Part of a small language model's weights.
Size: 11 layers, width 384, 6 heads of 64, MLP 1536 SiLU, vocabulary 7423.
Architecture: LayerNorm before each block, rotary positions, no biases in attention or MLP, untied embeddings.
Each number is 200 + 30 x the weight over its row's rms, rounded and kept within 0 to 999. Layers, rows and columns count from 0. The size before them is the row's rms in percent of the matrix's.

# layer 7 MLP down, 384x1536, rms 0.0586, rows 93-306, columns 512-543
101,168,186,193,171,152,233,156,209,169,241,205,169,211,151,135,175,194,225,197,238,239,177,176,223,191,217,215,133,175,219,165,208
093,169,201,167,196,242,188,218,137,230,152,200,206,209,136,193,190,184,200,209,175,190,187,196,173,207,208,230,165,195,204,169,183
101,172,194,174,221,202,213,187,219,208,239,147,226,224,221,188,231,188,189,175,193,193,198,212,186,231,201,209,233,202,218,215,191
101,247,173,226,210,201,204,171,193,218,230,282,232,164,165,243,188,186,208,212,201,192,131,297,128,206,236,205,190,182,200,179,215
096,168,203,163,214,200,180,129,209,227,148,186,178,207,202,138,217,158,241,205,188,183,197,269,168,241,185,176,267,206,192,239,187
098,177,264,195,193,232,247,198,248,192,177,223,266,181,218,259,246,198,195,161,174,148,181,274,154,206,223,223,224,225,210,205,187
100,175,241,140,174,180,232,216,234,207,174,161,197,212,191,191,270,203,230,216,169,150,199,238,193,210,190,184,166,198,193,167,216
096,236,154,194,210,208,170,204,207,164,226,139,199,220,199,187,228,216,201,213,192,188,170,181,224,187,188,196,167,168,201,190,261
105,253,197,127,220,211,232,197,195,205,241,195,138,272,200,223,212,173,212,137,200,236,168,232,193,215,169,187,190,204,151,178,247
094,181,218,254,191,254,168,189,171,266,191,233,177,186,261,193,217,274,218,243,177,163,176,191,155,182,188,234,207,218,189,198,182
100,170,209,185,197,206,192,183,208,205,153,225,188,218,197,144,173,232,238,186,189,203,245,189,188,217,198,227,159,211,200,165,248
102,196,161,237,209,223,223,187,227,255,232,212,247,157,179,125,154,235,199,191,243,227,145,167,208,192,181,229,175,194,219,181,200
099,133,234,171,187,206,178,164,201,209,229,125,196,208,197,183,179,208,203,171,208,240,215,150,180,201,190,228,155,226,230,209,155
096,158,196,211,204,229,199,205,241,140,91,148,182,198,182,231,204,184,241,204,177,137,227,181,221,167,218,227,205,239,235,241,174
101,171,121,150,201,213,202,193,219,193,186,198,221,245,164,189,237,226,228,221,164,192,232,147,144,197,208,251,220,203,202,143,196
108,217,229,224,217,194,278,179,125,176,158,190,200,241,195,175,253,232,203,232,164,193,192,173,177,174,193,207,190,182,134,185,170
100,206,207,196,200,229,187,248,154,205,209,188,236,219,220,211,268,205,223,248,173,203,209,198,203,253,155,219,208,214,162,206,190
101,175,222,151,184,211,164,151,155,176,191,192,222,184,213,208,186,134,168,202,215,254,165,216,201,211,214,204,135,153,193,158,236
092,169,217,179,202,219,125,186,139,196,222,108,171,114,199,217,187,232,161,164,221,177,178,227,202,226,166,209,204,194,185,229,183
102,175,189,260,232,199,196,180,171,209,226,195,160,187,217,206,183,198,234,205,173,176,213,198,120,217,191,205,232,199,204,200,218
091,247,187,189,189,200,226,173,181,193,258,274,242,241,211,177,236,220,194,216,178,168,217,216,257,233,191,230,197,219,159,185,175
099,218,218,192,189,256,212,209,217,177,132,232,229,230,212,231,199,130,223,204,181,162,188,194,192,198,195,223,197,171,230,186,151
103,173,174,214,195,147,186,206,212,179,218,215,126,145,192,233,222,219,186,192,233,213,171,181,228,184,169,137,224,195,153,183,196
102,249,205,221,189,202,95,147,225,161,217,181,218,252,201,236,207,184,205,177,195,202,135,216,197,220,206,188,172,181,248,254,196
104,162,188,178,214,190,226,189,251,207,200,203,179,171,161,199,250,177,190,200,174,210,200,159,258,170,166,178,161,187,225,193,214
096,184,191,171,171,178,216,198,238,166,193,222,212,189,262,230,214,195,176,207,195,207,230,233,161,199,192,236,190,215,194,255,137
099,186,224,231,202,209,171,200,249,179,233,182,194,207,196,251,173,236,215,179,215,239,230,242,211,199,196,197,204,216,202,264,159
103,219,153,191,185,178,198,186,214,200,194,124,226,205,188,132,208,207,251,190,232,263,211,181,206,193,154,171,262,222,220,239,191
104,154,178,208,255,169,176,242,261,158,207,174,217,168,153,229,206,180,223,128,197,225,250,201,212,219,209,160,192,167,220,193,174
107,220,153,196,230,228,216,189,198,235,194,205,229,190,168,228,246,229,228,227,162,189,211,190,228,238,257,228,182,237,177,209,203
104,213,184,238,216,181,180,216,189,215,176,201,207,201,214,124,217,221,180,218,169,169,208,198,205,233,176,224,220,146,220,163,146
102,194,180,192,186,177,218,190,150,214,166,203,194,252,198,220,170,194,192,236,235,215,235,175,240,221,188,204,197,207,210,210,159
094,231,239,256,193,144,239,189,205,235,197,203,199,212,190,214,221,173,238,207,185,186,221,196,193,159,199,178,226,153,244,170,218
102,230,211,216,199,191,177,290,185,214,151,232,187,193,142,212,238,184,245,232,179,190,212,241,227,234,233,185,191,245,183,159,158
095,269,198,155,208,182,209,260,230,219,239,168,207,218,222,224,242,177,150,235,198,148,197,229,226,189,190,167,268,217,180,163,226
098,184,221,205,170,156,199,190,187,167,147,230,239,174,225,203,188,128,190,194,160,218,243,206,217,159,188,166,285,212,175,145,194
098,231,182,213,214,197,197,239,168,217,186,229,200,223,164,194,194,211,208,203,239,201,200,254,200,182,190,218,153,191,233,243,189
101,201,241,232,192,186,186,183,164,211,226,225,165,183,195,171,186,230,217,174,234,151,188,212,190,207,159,216,191,226,216,196,186
104,171,228,176,189,227,175,210,187,143,192,148,199,197,154,195,222,188,140,175,205,210,214,242,229,190,209,159,198,213,192,181,247
101,192,151,207,172,237,176,189,198,176,192,169,201,201,169,203,213,182,217,210,137,227,236,161,206,209,174,186,228,218,210,216,197
096,235,186,205,193,193,158,208,170,197,243,257,214,220,237,237,197,171,205,173,208,213,222,186,220,211,206,214,190,204,187,212,253
098,195,179,189,209,261,148,156,203,155,172,233,201,197,133,192,221,111,264,164,203,218,208,146,235,225,251,222,152,190,185,171,209
097,144,229,234,203,209,249,170,205,137,161,225,188,226,159,215,232,147,166,182,179,173,154,230,212,203,155,227,175,189,124,263,224
103,233,230,175,162,188,223,213,230,211,206,194,220,143,225,203,223,181,181,225,161,192,206,174,180,243,205,247,217,205,188,189,224
102,212,216,234,212,209,221,211,109,187,182,312,195,292,198,206,212,202,109,202,218,200,245,206,201,190,123,241,241,200,150,178,214
101,189,150,279,204,217,230,172,175,223,183,175,186,136,185,200,184,173,179,233,190,141,176,232,163,177,197,186,199,217,251,182,233
102,185,180,214,196,216,177,242,188,188,146,196,191,167,168,183,207,180,262,197,204,178,174,184,247,222,197,193,241,132,194,166,193
103,153,281,172,187,225,175,198,201,201,208,198,208,151,226,158,152,200,183,239,183,180,206,137,217,164,230,175,215,186,166,194,229
102,201,133,154,201,166,186,176,141,227,196,149,182,180,209,168,210,212,198,235,207,219,243,239,215,226,221,221,241,192,250,179,206
102,177,181,194,186,190,154,237,209,259,249,180,177,233,155,169,217,253,174,190,185,207,201,226,210,209,226,185,180,173,220,176,255
098,212,188,268,221,175,206,157,216,223,234,220,176,191,138,208,196,207,187,198,242,220,222,247,174,203,166,154,219,191,201,230,213
086,221,99,179,174,186,281,178,153,216,148,162,163,139,198,160,197,193,260,156,231,228,201,186,232,229,243,209,201,198,184,188,212
098,210,215,218,218,223,202,215,238,188,228,164,190,206,201,243,180,201,202,207,248,192,165,216,207,205,237,214,199,206,187,205,225
096,216,223,211,203,142,215,177,186,202,224,238,206,195,238,216,174,183,241,194,169,175,215,276,157,186,211,196,161,190,222,224,263
103,202,237,182,176,191,200,183,188,193,180,191,240,214,213,196,198,159,233,208,198,201,171,247,227,204,190,225,216,173,212,182,199
099,185,298,262,180,172,199,194,149,213,144,237,211,182,199,215,227,234,192,192,244,173,205,177,194,194,200,198,208,157,229,200,173
103,254,172,177,202,199,173,179,237,153,238,165,166,179,191,183,216,182,197,221,205,228,206,175,247,219,193,173,174,173,192,217,244
103,169,260,229,256,187,186,208,234,225,142,144,200,215,172,101,206,231,194,197,233,135,240,182,206,200,183,220,212,212,149,173,158
093,214,212,199,221,205,231,196,186,190,230,240,190,216,195,201,199,237,250,203,226,230,171,230,173,211,164,207,215,251,193,200,215
097,153,152,210,189,163,185,188,191,206,193,186,218,165,176,226,140,209,172,206,245,208,247,200,206,192,201,217,180,226,218,217,229
099,175,227,209,199,184,195,240,251,221,207,186,227,165,208,147,188,180,199,209,200,233,202,148,180,133,150,181,200,193,236,205,160
102,154,202,217,220,184,244,244,246,193,187,244,176,206,206,171,218,193,253,234,224,196,226,208,231,177,188,174,188,180,235,212,181
099,215,206,214,184,249,211,224,211,155,260,249,195,226,222,204,198,186,249,158,194,182,178,197,217,178,203,206,187,175,204,241,153
107,251,187,186,213,235,207,207,192,193,171,246,201,169,205,203,185,138,211,201,163,162,201,217,151,189,233,255,175,156,172,212,272
101,162,209,155,215,215,231,188,246,174,166,236,170,238,157,221,194,202,186,131,246,180,210,173,237,182,217,184,172,227,195,150,253
094,196,155,189,177,205,208,222,215,193,199,264,153,174,148,223,173,227,195,194,147,180,199,215,200,253,187,219,160,210,146,194,226
105,196,210,229,234,204,186,215,239,185,192,230,181,159,219,221,172,171,188,209,189,192,201,192,213,187,193,225,188,237,228,213,204
098,224,190,277,171,202,222,236,128,169,177,243,163,161,175,184,130,214,203,199,208,203,243,215,165,231,215,250,233,186,158,200,213
099,234,197,151,190,182,234,258,187,240,207,177,159,208,221,181,190,174,207,157,184,190,193,183,191,206,171,205,177,179,214,196,193
100,151,191,207,207,183,182,202,223,135,180,187,178,197,215,178,217,187,225,198,193,232,224,222,204,188,202,165,228,234,175,192,203
099,193,179,249,202,235,173,220,184,184,132,236,191,235,192,257,234,213,175,114,216,205,180,206,212,229,174,208,226,164,182,190,222
104,205,250,228,188,183,258,147,164,229,200,169,199,204,191,215,218,179,195,224,181,198,191,215,243,174,188,220,180,179,201,204,197
103,182,227,210,210,202,173,220,184,262,236,278,233,152,249,233,224,186,167,161,204,208,131,226,147,205,229,198,186,189,224,199,196
105,183,181,184,200,216,227,191,176,125,203,165,189,178,192,197,159,192,224,193,217,196,136,221,258,154,236,216,190,190,149,149,165
102,251,274,173,206,213,192,174,181,224,191,239,195,202,234,228,189,177,208,210,235,222,218,200,162,165,190,204,240,167,195,197,223
101,190,225,170,176,210,158,228,160,225,196,188,233,237,194,192,160,177,163,213,199,225,221,230,185,206,199,219,154,188,167,241,210
099,218,220,178,184,171,159,212,280,221,230,180,198,165,186,224,138,183,205,179,211,170,173,219,209,217,161,210,231,221,175,200,176
097,214,166,212,231,167,230,237,194,210,238,195,179,208,224,169,197,184,129,242,183,172,192,168,242,199,153,239,203,134,223,193,235
102,212,205,179,179,257,235,198,256,261,220,196,226,209,223,253,213,241,168,199,230,241,223,198,158,213,182,209,233,207,209,183,222
098,167,211,236,246,172,209,222,213,235,248,211,192,192,219,189,192,204,190,222,199,186,234,226,184,189,184,175,211,249,193,175,155
107,190,229,170,211,141,223,197,199,175,156,164,182,199,206,205,195,223,239,203,181,177,171,185,132,186,194,201,161,170,245,158,222
098,214,191,232,161,172,190,229,162,173,200,217,142,212,214,245,198,193,177,222,218,167,195,229,189,252,187,251,210,179,205,198,189
101,218,191,151,193,201,175,227,221,239,154,185,173,209,134,239,214,223,192,202,211,222,252,193,158,216,191,217,198,224,241,150,145
105,158,154,230,155,219,183,186,219,260,216,127,174,223,165,181,165,203,225,193,236,215,201,216,183,201,154,162,174,190,192,253,280
102,191,221,163,201,213,214,118,235,182,232,215,196,192,203,176,151,228,275,188,215,202,255,205,245,145,216,237,166,209,193,192,145
099,172,207,205,238,271,205,230,198,154,255,182,190,198,188,253,224,200,164,182,208,255,188,195,242,155,191,200,237,192,159,233,185
096,198,207,168,193,196,113,199,202,190,237,178,180,187,218,194,215,180,239,195,241,211,183,206,218,225,205,148,187,201,162,237,206
098,226,142,205,188,166,169,200,184,184,248,194,235,196,184,208,188,131,143,209,217,229,213,192,263,181,181,163,198,158,205,245,214
100,241,190,188,204,179,233,234,194,218,245,189,212,177,200,231,206,162,230,218,179,226,235,201,192,187,219,178,282,253,247,224,207
103,216,264,177,195,151,211,170,239,258,221,201,195,190,189,247,198,191,147,163,147,188,181,205,210,235,220,217,182,213,239,199,196
100,210,148,247,164,210,217,248,208,231,196,171,187,169,209,209,171,185,192,228,148,159,199,254,174,188,198,195,191,198,288,158,203
093,213,219,245,180,210,229,210,239,230,200,212,197,171,194,198,190,189,165,164,193,206,203,167,218,272,239,222,213,180,245,186,188
098,178,250,183,172,252,177,236,222,220,179,188,163,203,189,205,180,206,222,215,224,220,234,157,178,206,222,184,170,166,218,191,216
099,260,191,194,195,181,185,142,149,156,226,214,200,174,184,190,205,229,236,202,203,244,201,177,160,159,187,239,221,199,175,196,178
097,193,164,169,209,199,175,221,155,194,218,204,247,173,212,214,204,176,205,167,208,183,234,188,161,199,212,206,209,260,225,196,203
098,200,180,155,218,238,192,196,190,175,201,186,206,161,200,242,233,178,215,142,145,221,237,195,165,252,219,220,194,226,256,174,216
097,165,173,239,217,197,220,211,223,216,243,173,165,251,223,182,199,230,212,192,198,209,197,172,226,194,222,226,209,219,212,182,165
104,142,193,238,220,197,186,162,206,193,240,173,238,236,170,260,208,171,116,250,180,149,191,183,162,201,252,211,167,161,232,224,225
101,214,161,239,236,187,232,193,190,151,193,181,204,227,131,188,233,187,163,135,220,176,186,144,210,212,198,168,202,191,195,188,196
101,197,149,211,220,211,238,175,197,242,225,284,248,141,157,179,225,190,164,232,200,224,236,248,250,194,230,223,291,216,203,161,225
097,195,188,147,209,199,190,238,186,233,265,211,210,168,215,197,178,215,212,207,186,217,254,220,229,194,175,214,211,171,224,197,201
097,169,240,216,228,163,199,194,220,148,197,222,236,191,187,215,250,190,231,219,233,207,185,182,186,156,181,185,195,194,144,173,201
101,180,171,237,209,198,230,174,259,192,221,207,229,195,195,236,197,229,183,214,190,205,208,236,214,184,224,214,190,154,192,204,185
097,264,194,161,218,212,196,162,202,188,218,215,181,199,171,226,191,138,170,167,142,190,231,206,225,149,162,224,196,202,178,248,183
103,167,208,207,243,214,187,223,253,240,167,146,197,200,208,223,226,244,223,171,179,196,215,236,166,240,252,274,214,231,188,214,209
103,222,250,225,162,218,177,189,260,220,198,150,191,184,230,152,219,181,179,239,153,248,216,267,227,228,161,229,254,190,232,230,216
096,230,158,205,175,222,181,236,220,203,213,210,187,252,245,231,216,172,201,216,174,200,192,214,240,186,180,215,221,217,136,143,247
099,206,194,196,191,190,217,199,234,116,203,198,222,176,251,198,228,234,207,190,187,288,185,200,228,183,272,194,222,168,144,223,169
102,161,163,133,239,180,189,191,224,230,205,205,157,226,233,168,244,212,204,176,146,191,206,191,212,183,218,152,215,158,232,165,222
100,171,159,232,178,172,184,205,208,145,209,229,221,148,234,161,216,238,184,154,218,138,182,134,170,194,162,167,206,158,223,197,168
099,202,220,214,215,199,213,178,198,265,184,204,176,215,226,145,228,276,184,200,247,200,197,178,122,173,198,250,223,227,185,181,234
096,180,256,191,179,218,208,164,229,209,174,242,188,181,286,201,141,220,204,229,236,160,192,195,239,219,198,195,168,180,180,136,200
101,181,217,218,177,236,230,216,155,183,198,220,208,206,221,214,168,217,216,159,203,159,192,248,191,224,193,203,173,224,181,236,162
099,169,246,197,240,227,200,163,257,175,144,129,172,194,159,175,171,190,207,218,248,164,209,156,225,195,219,197,230,228,200,201,187
104,197,128,244,149,229,188,251,194,182,190,189,159,166,215,184,201,197,149,142,206,142,211,217,164,216,195,204,193,220,215,170,264
098,203,232,251,176,151,204,200,220,177,192,188,182,171,159,232,209,249,202,180,220,179,217,202,235,198,195,156,247,168,169,210,172
099,182,221,159,186,211,172,229,147,193,228,213,183,179,203,213,179,251,255,212,231,174,148,204,195,191,139,232,172,227,197,204,195
103,179,179,186,225,147,262,167,208,251,222,159,194,239,182,194,229,258,191,222,152,227,228,198,182,221,234,255,273,234,218,183,200
097,199,204,190,229,201,188,221,189,216,206,204,228,241,181,222,223,203,247,186,209,231,202,161,242,197,254,224,235,198,241,213,218
093,202,268,201,179,174,202,213,215,272,185,214,210,180,218,208,242,272,162,173,211,210,155,211,236,224,190,191,215,186,207,194,243
098,206,203,187,213,193,179,191,189,204,264,229,212,168,216,207,209,243,213,147,206,228,186,193,178,235,184,175,242,252,209,233,179
103,164,211,193,184,190,208,197,210,181,178,237,228,232,159,197,177,190,148,152,212,218,213,219,184,182,196,225,170,193,215,203,164
092,253,204,220,146,191,213,130,164,241,180,207,188,239,264,232,203,159,165,203,174,144,189,200,176,179,164,191,262,234,194,226,194
097,166,196,184,203,157,188,210,251,174,233,233,196,197,204,216,212,207,166,202,176,184,193,178,172,183,213,199,171,190,173,189,241
102,206,185,233,231,189,228,197,203,187,223,170,193,252,197,214,119,178,154,222,216,161,225,204,202,205,193,204,189,249,193,215,168
097,170,217,174,184,180,196,162,219,124,152,182,172,166,158,172,188,157,254,186,185,156,199,190,176,200,229,197,143,202,210,222,210
096,267,276,202,172,129,229,237,197,253,209,196,183,211,233,161,250,227,230,207,194,227,197,210,160,228,184,234,176,233,241,219,224
102,117,153,201,211,243,206,193,158,179,231,199,210,152,178,193,240,215,159,226,159,194,224,248,199,172,227,163,157,194,178,169,190
100,228,158,209,240,211,239,140,233,190,215,166,219,227,192,189,247,238,213,246,186,183,234,219,158,195,226,153,186,183,168,205,167
097,238,259,235,245,203,240,215,219,224,192,238,191,177,148,247,184,200,167,206,243,201,221,192,274,214,199,166,257,205,205,181,232
092,252,231,202,210,193,229,179,175,202,131,153,215,209,183,198,191,201,172,207,177,189,188,206,169,182,185,233,198,171,210,207,212
097,188,222,187,160,181,221,157,157,265,194,162,141,238,200,181,232,236,221,206,156,178,197,196,189,193,166,240,187,209,198,161,141
098,276,182,207,203,183,184,153,162,176,190,156,229,207,162,187,221,189,254,191,183,195,187,208,187,209,172,200,194,188,203,220,192
099,185,206,193,210,213,253,203,160,252,199,228,176,216,212,228,164,202,152,178,202,237,227,214,268,184,250,177,157,202,172,202,207
098,188,216,224,202,246,178,216,138,120,130,211,192,132,197,227,185,202,232,226,200,238,178,237,199,176,187,195,174,253,220,183,233
104,141,146,211,191,159,180,240,159,257,233,194,197,228,213,265,192,241,204,221,237,226,198,182,237,165,194,231,187,186,249,176,213
104,189,272,210,238,164,159,206,201,211,192,253,158,194,226,210,211,232,244,149,183,230,193,231,241,201,203,215,196,177,199,171,182
098,196,229,236,198,140,211,280,195,254,201,207,180,220,236,175,231,197,216,202,202,225,180,156,190,177,188,187,239,190,191,192,281
097,192,207,175,201,240,201,221,183,214,198,171,221,227,224,201,169,172,233,249,232,190,271,154,175,125,174,196,185,204,242,198,237
100,165,210,185,224,187,246,161,170,232,230,205,190,202,247,223,175,190,223,200,208,198,229,235,158,209,237,138,222,169,227,149,184
098,200,189,184,190,213,242,226,206,202,229,161,280,172,243,220,188,143,158,255,152,172,227,297,152,180,208,198,159,171,238,194,181
097,201,211,225,211,212,233,177,198,174,170,170,188,224,229,233,158,238,191,172,241,213,188,253,228,174,198,189,220,188,190,231,157
101,175,211,209,239,196,218,170,237,143,261,176,224,206,169,227,193,134,169,248,196,229,205,235,200,170,234,179,193,262,168,276,185
099,183,161,157,154,256,134,211,287,183,210,228,165,177,202,218,191,249,217,182,209,140,190,125,159,151,203,190,269,219,175,149,209
104,248,177,218,208,238,217,172,217,198,208,238,244,204,168,173,152,178,212,214,215,148,146,192,234,177,154,210,198,193,195,180,248
095,185,232,219,232,177,204,245,190,196,188,195,227,218,176,213,148,181,178,198,183,199,210,224,213,229,222,191,137,178,211,173,235
100,237,202,175,188,193,225,218,245,229,236,215,216,209,199,230,200,204,211,180,219,212,168,186,203,185,252,224,224,156,141,167,199
098,168,242,126,211,205,259,182,182,166,211,207,214,176,208,261,195,213,219,214,219,184,226,195,171,156,254,260,252,199,213,154,217
103,199,157,235,190,281,232,206,165,198,180,180,180,215,216,163,301,217,227,188,198,140,249,169,219,162,198,175,222,190,184,205,201
101,198,238,208,235,193,206,187,140,154,175,166,168,203,187,164,211,232,176,164,206,178,149,217,153,200,173,225,234,187,177,159,201
097,195,162,225,193,149,198,190,145,245,166,199,212,208,206,213,167,190,191,201,229,204,231,168,225,152,211,199,168,234,189,209,244
108,261,254,216,206,204,175,197,213,150,162,232,186,217,218,232,182,203,194,192,240,207,213,229,237,175,194,196,224,194,232,204,131
101,179,151,197,230,179,202,204,163,244,211,231,193,220,205,212,156,215,167,184,232,236,177,179,169,199,209,209,130,190,194,188,219
100,156,252,152,169,117,203,221,237,140,121,183,203,142,201,221,201,213,246,177,197,209,180,218,181,165,193,202,202,174,237,225,179
103,179,227,185,230,233,207,253,198,244,185,200,246,228,182,207,197,228,196,187,165,220,200,133,211,196,221,178,191,164,239,222,237
095,200,231,194,135,196,217,173,193,194,201,231,188,166,225,239,224,170,223,179,224,190,203,251,235,199,203,207,243,213,176,150,165
105,220,234,217,229,170,207,248,165,219,149,236,212,187,173,224,158,165,200,182,216,263,214,179,171,226,193,235,213,162,215,220,206
096,186,168,189,147,263,194,203,156,217,241,172,174,240,183,215,139,187,144,193,155,193,247,159,146,196,214,193,225,231,221,211,222
100,200,192,181,187,258,154,274,206,184,200,245,148,172,182,198,172,193,203,156,261,190,221,176,230,223,218,196,172,210,217,187,243
093,209,171,190,237,160,198,214,165,220,172,170,228,179,264,177,208,211,209,254,134,169,201,221,149,176,212,157,185,125,243,192,242
102,225,176,242,228,148,258,170,258,205,175,186,199,176,185,172,212,234,204,158,201,221,212,171,175,187,230,170,177,156,203,215,163
100,165,136,217,212,198,221,219,247,191,218,196,227,223,238,217,228,234,251,184,218,204,205,162,155,196,230,181,228,214,192,165,224
100,259,231,220,186,185,205,242,157,174,223,192,214,280,182,209,225,184,210,247,175,223,217,181,216,212,174,226,204,179,222,226,216
100,215,268,216,226,162,230,246,164,189,145,125,203,215,209,248,213,221,192,205,164,221,183,216,186,251,223,136,201,215,227,208,230
098,261,202,221,146,210,225,178,210,186,180,173,187,163,168,233,191,158,225,242,188,178,236,206,201,218,187,224,187,205,221,174,147
093,172,155,192,187,190,188,216,208,250,215,208,220,179,219,241,185,179,202,197,204,249,189,142,216,201,206,169,170,197,189,224,236
097,224,184,135,221,233,187,192,218,107,202,208,272,203,210,211,186,242,201,211,180,172,171,199,239,155,160,177,219,166,176,194,153
104,211,219,186,193,193,228,194,195,197,186,212,210,154,175,221,210,174,191,205,235,228,214,193,185,195,168,149,171,147,232,156,223
102,185,185,193,205,176,180,228,173,204,184,157,165,253,171,94,177,218,181,194,217,240,206,167,219,223,231,254,207,244,227,238,220
098,234,183,231,205,161,192,197,181,225,133,203,206,239,151,197,211,156,182,227,201,194,219,182,141,223,207,243,173,184,234,182,232
108,257,220,181,218,171,196,186,138,215,157,208,205,175,248,184,217,204,210,185,218,196,144,171,185,187,181,184,208,176,162,205,230
105,198,181,157,178,145,219,221,166,198,193,170,205,161,152,146,203,185,239,196,214,226,167,246,194,215,203,199,174,201,212,167,200
098,169,189,241,193,192,178,141,193,148,222,245,246,177,217,234,221,178,251,155,202,220,148,182,180,193,174,146,163,149,194,211,224
107,147,269,190,232,169,234,207,230,175,194,200,251,177,174,226,156,185,148,197,195,267,202,208,258,158,236,185,182,171,179,222,245
102,291,191,133,226,250,209,230,189,209,176,211,221,162,198,146,218,225,242,197,189,174,179,208,200,188,228,174,191,218,209,204,190
096,183,189,210,245,180,203,212,280,228,189,164,186,192,242,216,154,171,205,138,231,218,158,229,184,187,189,167,224,210,220,220,169
098,226,175,183,166,219,202,251,204,164,184,185,186,211,164,166,208,197,199,224,189,179,208,186,154,210,209,222,227,160,192,165,227
121,191,272,159,171,213,172,217,223,241,230,217,218,198,223,258,213,255,159,189,226,226,194,160,196,186,240,184,218,225,227,221,246
097,171,148,159,208,170,214,182,227,165,211,209,171,176,197,163,252,158,172,224,198,194,215,273,159,204,221,202,173,248,163,210,194
097,237,195,258,241,185,240,206,201,164,158,205,232,228,213,188,254,236,207,161,229,145,190,176,229,208,195,194,216,195,168,135,179
102,224,224,215,156,201,204,217,229,213,163,185,202,186,155,239,206,203,181,201,158,227,215,272,175,225,163,178,219,253,210,209,238
103,176,234,199,173,191,212,159,271,191,198,240,149,169,223,209,190,233,242,156,200,223,225,207,179,232,138,171,176,240,189,206,234
101,200,190,186,212,207,203,215,217,205,233,249,187,221,197,238,250,238,235,231,168,184,214,144,217,176,226,246,218,193,161,191,154
102,185,199,193,190,256,172,231,226,204,171,195,226,179,208,196,194,190,204,207,170,199,205,244,163,185,187,186,196,242,212,194,240
101,228,178,188,206,163,199,191,212,218,252,244,176,202,211,223,233,204,244,184,199,226,218,212,135,244,199,190,184,202,172,154,159
102,144,202,241,204,161,206,213,234,171,188,182,196,185,193,189,175,193,181,148,195,214,160,254,256,136,200,200,171,214,152,268,200
100,146,192,261,250,158,184,258,160,175,231,160,201,218,143,207,191,235,242,219,203,177,177,192,231,174,217,242,206,206,236,197,197
101,164,228,198,222,164,261,172,185,179,171,245,202,152,184,161,170,161,252,115,211,146,180,244,271,149,214,210,122,147,202,151,185
097,202,203,185,172,236,167,196,195,188,256,158,172,233,198,234,173,167,192,149,213,202,231,152,136,194,250,191,201,198,229,157,186
101,215,192,222,202,192,214,164,208,258,205,244,160,187,258,215,195,197,167,183,194,202,189,178,220,219,158,245,250,165,161,153,243
101,163,134,164,240,165,215,201,233,218,141,229,185,204,187,178,209,211,216,250,193,172,222,235,250,188,188,211,203,223,169,153,163
100,214,213,177,195,192,186,178,257,130,202,175,205,181,183,182,207,214,196,204,202,184,186,237,181,196,236,208,191,193,222,175,188
101,268,189,190,193,244,240,150,221,155,216,201,197,137,198,243,194,234,239,157,212,242,207,205,164,265,221,224,212,143,191,218,243
100,266,232,202,175,184,190,151,238,209,186,198,176,179,213,167,154,184,219,179,176,215,193,239,244,241,144,206,203,306,227,238,207
100,212,204,170,164,245,201,261,215,199,174,233,177,183,254,237,203,188,199,238,220,210,229,219,172,233,133,210,210,192,204,240,214
104,198,213,188,151,164,233,245,202,228,146,182,218,218,212,180,205,215,184,173,223,207,153,116,220,158,192,186,192,183,239,219,197
099,156,184,188,210,162,178,226,258,184,204,187,192,239,221,231,167,214,181,187,202,196,250,196,202,193,180,157,186,140,216,214,128
100,241,206,221,199,208,176,189,218,259,204,157,191,280,245,167,219,193,234,158,181,195,222,192,159,238,162,251,184,196,225,179,145
101,175,108,213,230,215,211,202,200,224,164,182,207,182,232,205,221,235,217,225,207,172,210,189,143,201,226,221,221,211,140,190,176
100,260,241,212,163,237,218,198,237,185,145,232,189,203,172,188,210,195,253,190,177,217,213,202,247,204,193,184,208,209,201,213,238
100,232,199,199,198,184,186,165,204,225,233,178,196,179,245,187,184,218,190,167,166,216,200,163,260,198,179,162,214,163,188,208,218
104,261,157,202,187,230,181,241,233,164,236,215,204,208,191,215,186,248,190,190,214,185,202,214,171,199,189,176,181,135,208,214,211
100,205,238,151,189,190,231,207,163,227,210,201,144,244,187,161,262,218,205,199,182,209,186,242,181,198,153,186,219,228,192,220,173
103,170,130,153,209,182,236,215,198,180,277,203,200,159,190,253,180,213,143,173,219,235,222,224,199,190,251,174,217,184,257,173,158
102,229,202,205,206,222,227,225,197,153,181,177,278,196,162,171,215,196,165,225,170,198,131,193,248,243,200,171,192,217,238,291,147
097,187,198,193,201,190,185,172,153,206,189,244,205,180,200,169,168,180,194,156,229,233,189,228,173,191,191,221,188,225,233,184,185
096,198,227,184,233,204,234,226,198,214,229,202,253,195,178,191,158,199,224,226,143,208,154,214,212,229,224,204,181,222,179,233,137
100,200,129,174,221,176,241,181,234,195,185,162,231,223,200,189,187,242,182,270,228,223,202,194,168,177,212,127,213,201,192,214,210
104,211,248,133,195,247,165,124,172,203,209,163,184,244,128,172,195,170,196,164,144,178,201,241,244,238,217,199,151,222,171,210,237
100,173,245,167,145,161,190,129,198,210,199,161,185,213,167,160,178,199,210,170,244,237,167,180,245,186,180,230,164,213,190,212,215
095,236,253,164,178,198,227,179,163,192,205,204,193,200,197,216,182,179,218,232,215,227,182,185,235,259,185,201,212,271,223,211,232
094,192,202,240,176,242,221,222,213,170,204,205,170,198,164,175,204,191,242,187,197,139,247,198,182,167,198,245,182,220,224,222,164
104,204,170,240,211,208,246,221,165,232,215,231,242,249,179,193,224,229,206,193,181,239,194,216,208,175,203,213,163,201,151,174,147
107,210,190,213,227,170,140,201,173,201,136,86,222,205,188,207,217,246,186,220,178,187,195,170,209,180,159,199,196,149,210,259,211